Weights of a small transformer language model: rotary positions, 159M tokens.
Each number is 128 + 32 x the weight over its row's rms, rounded and kept within 0 to 255. Layers, rows and columns count from 0. Numbers have three digits each. The size before them is the row's rms in percent of the matrix's.

# layer 3 MLP down, 128x512, rms 0.0773, rows 0-127, columns 128-191
094:129112125113141130069155115083136209085115109163107164099143157142115111148178110101129136142147115121044122166156161150094068146135172160141100108178096083161129117117128095132134200172147132
119:145086102186172096193078164152178146120182092110131133076102155144117132106147088102020129126128147104171126150086112137129088107127170178178140102121149113090152060147123148139123142125093105
099:130082134132166086060160156141116136181130116129131122098148103161144131114127124109083176096102154077069139113160068124123108082170156141137085141107131117135126062126077088130076117086135071
104:073125152126132131110129143104139117123170114183096082168138085159157154158122173112125058176125112141111084139105185125114080118163121189109136155095132097112182143097154087117115131145118105
104:215145125143084158173174153119096111161183109156100081135082133117132085113127142126109145142051130199057118094147119182108145129181141090107117145174127078112128185172161148121184204109096115
090:114147113105125139037089126183110098103063105134130084133139161103123067165125164136165099100119164097081143148143141088122206142122136151132107101131127099162165107110139155152104093151122136
096:080130149163111092075157121158160135079108111154141155135082105068144121097084166047132097110131132124159138107172084128157206148140185165143084155143120101102132151065097088110115116176159133
101:112143078113100099157111116168126096107133160159105060058135084158144111131131154122121142091106097139149135128144135195107135200104101174107165106072127107114157138094209148118127140097124115
106:131107141111159133091128139110148146167144123145132082136121076148134083122143161133112141135145076101102143103088089176127166201130102151213115128101115116108115120136218169154102173144118137
094:137143095118109127118093142097172112140133149185168132122164104153134071043094169138137146092132154150102101160156171116145182121145098170150084117198120106125142123176105101166113112117119129
099:127193155152143083139104093130140160147084116138103076147175043114194134032139101163187130157172157140112172146141185111140096107127176138136146144042081149167158110166135153164193119191080063
097:110070137124139153111140080163156102095073147127185136153079164135096120143093087133131161149153144124159220182151120156101077119162092088148066098143161120098127129111172141129100116215103079
098:168136136167127115207131146141144059148130150129124144175139118094134165173110121121138147146123132092160141110171118103155113143148103110121129143141118156103148131185180137146134086094169136
099:140113153041164159150137166135137087134121094112197120107127149062148142057163107184144076085129188158108147168113131132120144145157117149121163085142117090149114133093158143089105164155166092
099:126118143115117126109122084086096136138061146128154128130125156107130144038073166069099125162142110114201161176073137098126000119102145145173164174116101055090102119126084151145110100156143105
096:140145130157137060108098124131201115105086118128108086132135139138133084147114081140147134174129113159116128139112142181198129098123123090150122162209087175183156173172098106148168073111174148
096:155198104058109152148093129130122132110172098130129139111135133166082178137195068149080140102103140122100115119125143109103143113067119139087151179160138163131140110155112120130097139070169135
101:084137101142151129125090109170129113098152108113099081144133130076127090134101166112154183156127137158108107074116111097077143072163127133174162141137078172145150070118083114189124158123186126
097:138041145130112129126155100201159171117117126130195157212131143123102087157170152144124106154141136095097076094144120113143196102110074153142068113103119154148166184110115113098111118127175154
123:168122139154076121153145113162145103113042104117134156223117146114121091163121135103245151107129116131137119189162092178191103179090161160143167087144172172072131129139162127107166140138104123
103:127143086115187130156124083168151138125168181094116130088161110182127103107119137126128086130177121113104111120140077126153122113090144161132072177133160133133152082095175115125153092086135117
096:097114141180067128172091164124073163102133186127139109150109176146100146103135162054115107171092154151113071155122139183147148116058101114117129109116079126151112145158152103202109106134074132
101:165097137138220143076159124130135097148105170144142124078111171146119139169135114141096073102123166121146134146191157088159078094119156145138158080133150127109123127091175122152086185146099125
104:088077177204156123112074115167155093105116109184156127144096145098167128098096185134125110139174155090154079113141157096144119185069146143115132158095131080130145046126121104143051127150183133
096:142168149053098119149175126114061027105157172132101158171112094138141129121072160154131083074143106180109149108170107192122130140093114162128139024196134153165099110082165167070100098139136111
101:112105132124161107099136164147143166173130150115038127066090115163091174113100124148131131120102169102109127166127132085179110124090163124149084092179180212153161144117170120129104144169134124
091:168112080101095101213120141144147118147178115141110123055118106171078121133138130075108149114138078123054109051130167147106093120093065111160129100115106173144114117072108061090121033128064118
099:142135111085097180113125122154114141113106113141091096152093179186142168138179191083175096157119082112184107102067127151171179156154145111107107139158157101158172127112146065136082154121135178
102:138098120109138131187129165084136132132144162160168095154154187107147083060143138057087098158107107103183105148091093059036172134100152123127072186129202110125104099075133186129108115110123149
097:081112129122148168131073154141077133114115107139147107151109142152140138123130130151168068139123119117138155160127098088129153173140162113092115138172151117097112134109142110144118053084088165
104:105163151138160172129109118092141171083135101083193074034091112214094126110089120138092114132088134118136142096110115126138151147097163188143170095053101142166144093147179100112104131094163126
109:146151092139128097125124100145102100122161101140164135132155171105121088128127148187137139100152069205167134125176071123177099140134133088180111093158142201111023109137139153155113098144096123
104:116130140160125105125185115128126205130085146150142131132172151089178085158114181200140109078130149161147115131114114126139159070141130136115156136127110108177096077155130170152086136055149104
101:193117131085135153153135123129140182138176120105130158140156101182155122202124158145107132098124131166107057031074117174133187136210118156117124154137101143057113155101137118163102100116128169
096:057116111155141157143111118211115158131151133134119117138167059089144128091133078132123143123185140114120151154159162151077141120163107166138133111047068126165142122112093190150110123073105154
096:082097109071120091134119133083144118142158117089136165096150140130046095158138124099138118136162145131100073161140110099096064144140097167141076108101103126114097139142106160133114085109089109
098:101117149158141110108030127106134157152162141122116168191098172153102068169114119092157132069120128100172104133116186170119136154083124111098155118125118206129152136082089156076108117159137109
093:136087115106114144117104139153146103148112145137129185179115085103128155102106153127149160163088133134145131190108195104060149181168151105088084108086199141082155118194110120112199119150158103
100:080094151103143084199124127124147129144137128156138112169116187169127142130078123111112103133131131181098108121105127135142154144111120112092121185169132154182180156102128199083131152096143149
093:091155158175135109080121146067128112112131163126144158135155176142176112123137127131109114080117094108102128114161179174068092148138158106111105176163115099122154169112128149140156105088089183
110:172221120114104144093121152186132116126125131187135066083103072064155088138116105174125129168103119092100077057116149088129116107086154140166136129049198113091168151040053156119124161102143107
097:093109141111076126106115171129106023118167127160082163167163160099174140158140181157179137163091135131097111113024123090112089143165121097147115158165167152147157145107141095130162191126126149
097:095084097108129115104086136151164118148125104121096133165122155106163161146133139126141113158204175096119118126100132121131163108125090100110139159109075169085123175148155185091121171167178135
100:124127105122113155136083138148113121145091134077107180088130119112076119126100130176112141134125154107142109096126079111166080097137123097086141134101073098151101114139008127093155115090142151
094:137120098174090154060111112116170097113151128085228126142083118101117163139198117112124087138084164083134120097116114117192081127084118116122129135133133099140132074105172079146145172150189108
092:132141169142135094113130162125094081121116150156058083219115106071131173078097091115153139152106138123116132146172124171141106130150105123132096104138071187137150070149167050136074185128137115
098:118201173128154106114070097103055150105114129163122120143124118151077121135117181103101132080171156127109169178162145113160139096119125080169099151144132103128120126071055145134133124126098129
108:094102152096110105129152142112123135156195117108106132110103127094097158082112167160142139120143112179160099115092204153113168121142121099102152146127120142092130103114146146124121127044100131
091:145201155110144111108185111091097156125122131131092113057124115112148183094134173122134167104173074118148146168083129145147085163086113108120153070119147153109117141166080175177129145119132070
095:140101112095127126133119147185086187141082097099111051106059108152126143167089175136079090117113168107168163083174113170134119151139097121133102158190161094115162146098180066148104105138109094
096:065079140125156145123089142089108158135111157142098100148133087122171108106099142110131105140119152129157126167099151178112171156143115160144098154069099090139098078095087202163144125106144148
099:168145125189101189034169133123115127123140089077105094096139127141177124124170113188102077090110103080135086108132061078169143116090122150117212137147165116086118186110150127098107146170165153
098:117049112105149163135101138105136178155151089149142097068106162128137199149115145147122130082161115111135151157163132090169134122105100137153157157145122126191101100132134099092114142127107183
103:134144078132108136119108121232082111153146137120153177111129119165103093195172169141137182114149119163182212102114160112152145168128131089147157118056123164131123179138115178146180170131198144
099:080168183093153093116110128124128152082125159126128134162095118129132118138109138111166163194123047104116094139178095060126112172147140110106133142113168146089089143076131141113102152156132146
096:144117115162152148061099147131148083136161122143184123151121141085060173120148124106123140145168130100097170142123103125116075115167171145122098173121117074141120108115163151141070174130143113
097:211094117132125063176109119142115132111174130118115134116180160136095130113114150121125168095132173164142099169182182147163147155160097137104158048149119119090146135147106093144098069151144073
097:140108150167167076137185162027120156155119146045097108112080108137129156165180204132108167136116141140120125075147163122109171092156093059088128086122152131132117146141081097118168115161053084
099:136201138088123133194162123146154170173099142102149170074138090185076122149149093166131120082121118153140150160155082089135136152161162156099134132128122146114148131118159080145129124106118127
098:130114151183128159160099108132172131120160107173155129134181105175173131165104097079151110165167106100138074090091110138123138106115140180143157155121173107130111129145081151153111062185162150
100:151102066132119181166134089136125116093175121134118146126146072085138136180139095084089194147136106191135125105156119146109054123154106157149142150062110117140154081156104106130181090141173154
102:154149106112180121216125143128066137138069133099140140145116109213186136090121179082097117118130116137180048135097092088099154092077156105152154058118184157123164077092122156157123120076150163
093:120129109174053182159107077094129132115112135171123123179127124117077144098126089169139132174137121111093078123131068131150128107123121109096114114106121108133113175128088091072143167114180166
100:093084110109178126135159163104164135096161142108139103134144162160139065126140138113163136147105116153126158183148141118127101100147176143142129102138083158074127142139181110120164133103124062
101:126133091176101147155097120125114111134158141139113128164151156095103127184178183082071142147114114144124164136168071123174090130103114158132148173127119135145119189194117160121077141121108182
095:151171111133152118163149133136109082100151165106113069148161105101106162085151170089120095131166140122099125119148101128188163133166043111157046132188169155135140106173109110059183120120100134
087:164143101066138147095103066168088125119138113154138144079189142122132139084157141143119116010222118152114136165061138126139136170135121163129215120094151131134117109078097133114147169130104161
094:097127163115173103147114149026123153141144122131059127073078131142124147099133145135135099125115177122191150106126143189105104124068151138128122132171143099145105157171168209090105113153198106
149:148179114136059129144130071126117103087116128152147140203106143115130125159085108134250102144148125158155130130097156173127126177160157138145133178097129130137116128146092121123151144118089122
098:156139100142110109154130105074084151130109142106114145110168149135138174201137068179131130102132177108092127106127172157113188156187099151124128101161167115140128189140130138126163105112100124
103:115127152141150146145101124148135137155162094107155166171122069144085123162197115123096130190060104120123149127120101113102087159192118127166139131129113140155144110110160135115094080115127129
103:145134105142169145059136120088160160116151115127144130127060103138093144129180078174122155143189147113124086085079099147123094161098116173143061131068084146194148098143159133150076192082107116
098:066094069119117081139124127140090122083158142094117114087101135046143109124115117135123118099112144142094155158158109134126178124142120138077104165087067122120063134095121107071127163146145132
097:152098127111118079100191107176130113123139135125199085063142136200057129183149094167098155150112096144172081140068126141089155177150067137104081090107164134080153100134143153111170132147107152
086:093166145079150115097124219110124114178079132109085096161115130125118106105117122127133168143127096103155133133149085062147143175121186134153165118163112152162143130123091141090132157175207130
098:153114147147124147127184090156148095155099170074137133150061162090077104159144146129156150103148080116067161158125168120143098137169100081104164135104132140148125124175104172156223142105123081
099:164048176128132090149113136154088165162161140076123142097142113125147109127151183059110111174159110159047136147098168112119079165164091133109084065167059181107138162184177075175145180121114104
106:130193134113157127165178095107102096117085093119186139173145135132142145124152105147250134145137136135130088088110164144141080129101136106142134094219132050111167137150124139151120131082158087
101:125155120139067092144169112140156130117124112130081187074156117075131155127118128100156178128100131114146102130109151096157097133133158142122145098187088194132172132120142063124204112128123077
099:148125132123135150139125121126154120138140131164221131159152112158064148129103048090149183156104108114151090137151092112102087102122117120068121074143091131093093151111096112110108097096123083
097:115170139087044133093150119185147137115086145146056113092119125140116103194076105150154142129106134138130146139085120160121125139081146144108099122125097168118139205091106134128144143119153134
102:116149103124122162104131123157096188088104156138126164103141140103127108194154091154130167098173118072121123065146076127120183159104187125102152131108136074067073133154037145129071120137161163
096:140092141116109091147170173153172121145140129128107109057136125122139062136123082162131184086102096131110092148160139110184135131153133129152140088166112099096121101084084131169119113095089091
095:164054139154099094095193119149139187131147112114109133124101137155103157097195079103082121128153091139146113121184125085088147131114018144152127087042170136168101137124155161123165104138083132
101:123153101150127109120109118124117154128090152123090140128108166139152106119089091160128190118152056129122209115141126127121116137064148138130095095173087088100120195156173096129125158148064114
096:139139076172127101114214105113061181117129108105097153117112128122109170127145096193105115090130114142101199159046140119081155111119109130065073140219169114110092124149107124105129182146094190
096:108154163137093141116116110145126148137096109070079170192143135152172149104086136106126093147103104105152138106182141092130148145101213080123130174107152138102140143085125119116123094145137131
101:106155152079115153083101131096159144113082109105134188159087159198145061191173115090166158117073214106195182148121115087123158087108162126160123116116123145213116101081148149115092152089118177
090:126106147119126092059119094091145165112059202126158172097152173117158157114107157173166089113057150115144114190164153191133158148115184059151124120117146127129096126133154079115193172127136124
113:144085106141124170122170152086085129132074063139105153068093121106107104158141125167157132067147151113107154120143104094170054089159121127100096087125162151099151130098123138099204161137150142
094:125173161122110126137105156168112117152128123133196159169147173125152049105085131126110106168146223129133115098122156134073126099153116092114139177145103090116143048165140174085115126151068164
090:104108134154113099140114118114128152168077104094165100091128126076134129054152157143111112144107110139159098131207166111076113150132073116131148092068101106147113176162061170105171129169148102
091:114130182088140170130150122134130148167135163124171123100158120158223136171100117131140091134086098098114104083168093110163182111166083097151204138135161125076042147137125144172139162079190171
096:158073098148156111116142093076106100120117159188147164100143149129188158120096097153148136087068161117194114149133127114153145097148064153137141150112125153164147086104073099163096094162144101
105:115122179174181127147155128090136179106155097058064118147121128132119196161199128131099129104092178098096087099117112092156113123139136131113168097095120162157146135143137136087154099127107107
108:159118143162079108120114172153143147153123115150120141178067154113063132114161138100161182158124115087154128171148118111140209166138153121152115092152142128114010120154145179128136191127177167
100:113196164080120111095118141087155123145092121097164098129118134085125161086136102145117118143110111111123126120106081147109133133084104082168155115193098137197078077140138101054086079183172167
099:156053176107086042165120097076184130096088162161157108086143115096169154146087163119103132114182138081182170164179147170045130137107174149125091127102134076173128169158115128102133120142095119
100:104185159143121124146096111074177165112208139161152109120160130116148125062083056091086208156117119145133122120146146137117155124148179119136166083088120121121106085151111082107116090105096130
101:088162110111121063093106142141147112136122162173184141191140170152063119101093128106098123155128139156067162111158138094084165118168132158092128131151153148025153101139177071126100120136113185
102:123144196158111138166154119119124063188109114171098151157098064091080100067090119128154090163121127150129108117132086099147110068157165143106155102158143115138161121143113109110130089161065066
096:111129139133148190106148151167113100121136147141089156170160110155157124161145117182154132128128143177068094125159161123128168154123121095132108126138167091133135101165103133113145141112153146
099:173159121151090121104160111130111029123212103094111094101125153111137134134076098151119105113156159149127159129168109137168067092142096158106087138119162114167091159102210097113121117092093090
100:091053166118099166144149111149148127142151075144115121125137093194125117184122134141130124136144110123083066084108075165085147102114108179152146135081113088126107091125142154138115139173128145
099:118166141057122133153104116063063059127144090132106114146125081091074126196188156104114113118127125150131134175091148142163166133150138082146069109129195120119077155087146100168153145111111136
101:106145091100117160166095110093117183097114145141115073152117155097091183148088149110122070125092128125104158135136132151085136134132103152099095156063171087136146091103094071144124129166134114
100:082168092131160135117146137104112107143134177134164161209148129101177154130078079091140147156127146138113128131127117112127146163112128120085123134115120180077135136161100124134140090140107119
106:135207136137138137190193156070121122140162137103149156082173079024119069099144131113145164118117104123143110086129103163156099147126082156076108122126089139136137099090108127167131116134149120
099:066119113147110111163091113192099112127137131099127084118111090087183138110127111154102090117143148171183153067164143131137175132135206111064149133081102137113089143091117221143104135162106132
103:149126081141141109102155146087151144150105085188133192121155175181089094125143174159122146074112086130142153091129105109121183097092161145127151213097114114203119073106158097106152057124116142
096:154098126128107139102150174097131142144068118082108184042141155150076117124161094108148157089172154173136125120114154143143129130123169094134103117121109051081130235130119139126109196147127144
098:138140127117154189172112138125123061151123093110132066136155085119083135149143142161149129131161086138086170081136135137156089086092123107137109098096094186102109128140100117149130144159091163
104:181120119064086136082108138181119126116145100161181064153158169136211105112100134142143096120076115092163126144115197164103104191140105116132108180115069085152141162181126160137110159112124121
100:144154085137144162114147156139162145090165161139110132105162166109175166125163054154084104128141169133145142102082148093160143101121140151129152097129138131122141142149142109155086117132143117
099:057105161137137174157159140146143155089082096159125152129121186077140072120118160158151111113136162172140096152098187136164118154078122163115172210144121118080125099119095128133095083127071141
102:076134132187111118120084132148149103120112129147069212050097147138161114149127132108131179103115157099110145155179045139107058072117135115147150148143101127135179115126069105065169124128152120
103:149151128177165146125114159114196134139130124099095116127117066108123136104147147120143127097183103115108140128110122155095096126063100098107142200126114124128088179126113130131115157118156173
099:172148149122143143102141104121174141141172121090134080132129118140164107154125121157098151109096085101123146093123102139102123083173098074144126115175141111120155164206151178080073126134157104
094:118124159075139160117110172181111177161109132098109148164124097205048144139141130084106137141100122151138181177118114102241120090065183096117120088110145151160116088195109033167193147105114173
094:106114170112104166127163083117069167093136080100097142112108092120102160094129103051088115158111117101159123160118131141084067110156119150167162065145138135047133116116134172122147150083085130
107:147028142122181133150191118143163145140216164090060101104156085124170176119131091148076061161100129129105168110116129198098167121124145160129147150129113166117144096106110063105151068169138127
104:144140120142072110092101141126125154113136139098129130104160127168162127121151097114104063151090126160125161135130185096132093117070141102131154147105147161157135169097169159097142081058163105
105:146118116149155166176179144122107093139106126071140105084115102090098141097157118190146090141158101182119141124065136059108127142141056080123130201167113125135126151130095082185123079117141131
100:117100094063150163088125118147148082105160121172180181169160152131111130085130074106096097177129098108137162149139071091093185074076154119107103140150144140145137129116113098169137130132099153
127:117076102087108092168171104166078139161142144198142130218098163129128147121041151109173156171119127143130117098106160129123148143139160096139132086130102160143124138173104131171154117190091105
097:136130145071174112127126126099106114125072090121100139108098104173165162105113133084132138106130143092167124098129151152169047118137121127175097181151102097159134150155161087132092153174102111
092:180155109146147152153122157167157122150138169131107107125160111176139078120149104134112118150164166161112105151103128158078121070093135152137086121139180066109174133049148157144100140126142125
097:112175061173129144186143096089158183101118157106128195095102147098163078154124118176155135112093104081106178149090153176125092054191099122082141078194137141104143153185161147186178094122070146